Part of a small language model's weights: width 64, 2 heads of 32.
Each number is 128 + 24 x the weight over the matrix's rms, rounded and kept within 0 to 255. Layers, rows and columns count from 0. Numbers have three digits each.

# layer 6 MLP up, 256x64, rms 0.0948, rows 124-166, columns 0-63
145100128101139124133126177152146139139111127087156116125123126157135176105166155169138087138142119132167123123162163175141149113121150118125115141181144146084117123115124147151113142120179132
093155116136091149117139156094103188116149123142114126106136144115125155149108111156135133115129157130158113161145129116129179136089115109103150112132098089133103131133083121165152126130107140
138157124135128130092128146132096136147145137143153127134114127137194131123128100165147121111152142129137106145125114149116111111130141151103134114130136180139133107120131147143106140159148131
123134108129092114155166162106169109126113181113115143131138136179179163136167125172134136144146198181161167136156135167063125152204120149097108174101199115179119099120156165157132119155100173
122115075139157138110134149145143165107152184151153132130101069141131106143122144138130131090148159140154118126073124103142146137134148082131129115141155125138130147121151123150137094127128098
097069056143143096082133127144115102119145140116131102154115138133145120115139178116130137131154157159127125154153131137157160131162147149175142136186131092102115114172108112142129088135119111
108120097100109186099150117133065135139154192168153143103129145103152102152123133164128118158131157136114119112091154119138124194120138116113122109144157116183150148128117141097132127127111100
117131136147149071157078191122167147145102127125104172105141156170172149151097114108129128142139126152161147160180095138117106133158106147185122129130112148132093129132128119164111088140141119
124130072113099127122107125123134119129155079186128108129110166135094104121138141118103075154115091074144169088091130124118115077145162124121161081100063131135092117138101111168113131160080122
115126114167127137122123108111108151143100149099161134122154113110113160142142105140097123170165142128139139126154140131129171101133174155101103132092199139144151147101101140093105142119124110
131135120141136128119120173121120110123135105111136124109126143156134135115122110120138162130132145123116108157111132152126120118122126132125139132117123138129130138126142122120136123106142130
125134080151115172157116131157115065151139142159093102151155151154127122106117119188147121108150132148113132152170114189094143118079111127137141061127118124126114061183075144121141142088113204
139119127165109151118133132123097155115129128122109134167094154093169103146103133094145119135145111150127123108128157098131104104106122120107122085135158143150131162116188140126127123097137160
107169090136156125123136102145085109170124132142161132153124133111144141122096150107130113135141115144156136149134127098106140112114110119131176128181084116145117137151154094169122103137097121
115176130156110112122164151075182179166138175130123159130129092099126154152141101101080097120136156131141162130127129161136110130107149125171150134113119117141137111125151109140134098140112153
155139094154136102142123078166144121087135135066143152153107108105146120124155133094139148125110098110145141132094149139141177111152159079158165131135172140138143159140126127116116124126108132
110154123109096158127134158141124071168066107146104142116118105086141104126147141130096095163115103098153113096173151135152116152142176093135109146139156102103135159129166131169098127118089124
129145133126132155132142134131120127137148123134104111152128144134148139125133146123139124117162143125147125121106149138108132133144146125125124115152143116117115087122129120148135132122121116
080126137163145106108103142106131104135110146118151137104142147159135142139100132151160129150122137142103117121156155125137149122095139131138160138137149112132112176083138145129150093120148132
128155142167118155101139102105133144118136115132154128111118122159106112131125137129168109117141148134122122102116151125136128140115138132166135096136155132121093128114116160111107140117136151
146124131129134189109127112149143131133116149135087128123163160167089135137102137169116152115137115152156155136161110207132162176135146166130154151123137147128121084174108099104183126108116142
121156133137127152079133157097165131109098092094150129168095139086137118156146086069074146107132131168127123098137145103129114132119126156126159112182112112112117102171184131160127144160111142
096137103109115162141139123174128158180093162150124135145173147167144121109158124133127094157138147142144153107147102177132140108128137135139129163117126113126122131145134074137138089160115106
150139147089112176124122136139134121105102138134121146137107134132129129150147093110142114153124132170179152078122134127107144130160129095152183166129145198135139148169186121089145092136102134
118123115130114128115118133153106100122139116164141144177114138091115123128168157119116131183124144155110131092147152043076112168156122142127124173129079100152146131113122130183095105101096137
137131116135127160119144109095103132110076116136122147183094089120178142147121114111134079133130106116153143134105133152154131157138168084100149147138150126115128164123156105142125108137150135
123105112159140142130105135128158146147144108121114118129138119158143138127153107096146075126115133113138137100139117090132162183099121133100157132122116155178137173121166127117131161124173131
146129110147168094114110104153158159147110126108128117112096149128141169122170138136142082151114182138139142166110175138101133140139131151127104139148131091166147142150108160133073136102158122
121109125124171139094148178144147150190137118135127144123097133117126166148101158121120149147157081141109173121127130118147141106110139115141161133120143110074147140108152153153106133106113100
123099114108116121154158136167140112121111126113131157143114143132116084129120153179089129174130153129156132115150145122136157103115149124137104148122147132140113135127149112098078130096130155
146115111129113110098112136170136197127110104129093163122085134135150150093081126119174096158134140122101136108120140106142133127126163118138136147119178110105132097145117109106113120089147142
118125124108127122103086127131131119118133101104158148110113133131121120134176122151120128147137116141116119126148096164150135113179127124115121119143132122086108128155134153151137133129132154
136138102135105147200088118143155125121156148158095114120067132096159139159140111147073118146126153135141112149125110145081138148137114134142095171121097110142116135161115130164150134123110095
139144117117113113090121157141136152151136128115112125136131141154120127106141141124117152122106098123095121089115158098157152128148129156138122115105131114134131123113137104168097130179095142
125138106122146145117112143111095113176145138167146106109116134120157121159125100110157087117158105169172124141113141139140145151116137103132131129121125108161128141069165131108120132157124144
110118163115147174085116110134161149107105105136115138115096140106130132145114131155108130165137143141141148155123162096154112194153156139123137112136120118151106120113148155104128121111162109
104100116126166148112106119119105132166129177111067135158151123134154140160113144125058137150126096111135135106111111128105122133101088106126113127111075128121119122148102145120108130105121131
080134118175105087126123093133147089132158142133157149133115139103146081125142126141153136151102130172120112139106117079137158116132153131135131132148148095132153132159116090122072166095174115
084126108110129149175108144125145097113141156128129149149144111130116156148169097100136136142145154127122135118130148136108106090121122119114129120079140153125129106154123148122119098178086168
144132113181134122132113116145133113123139137084154106172082064070083104151153144123127149121101130164088109141187137124117150099162125104123150086086164177165145144117096093102107132134123130
117106133115145143152137156115111096080124116140101120145124148096143114159142072121114111124129120178183096156134129118093126187137114116110126144137095141141119146151149126154099104119136128
123125148123127132160138091173156123127105144140131151136114166171135176156172137130145124122141107107114127172116132195144153135099160161105142117134094131166112109109090076142095133160167159
114161152136084126119165113127161139134130113183104174127108126110134135144108149135126086126168116116189089186130146148095111107115147151129148156088107096117111172102106098188140131158113156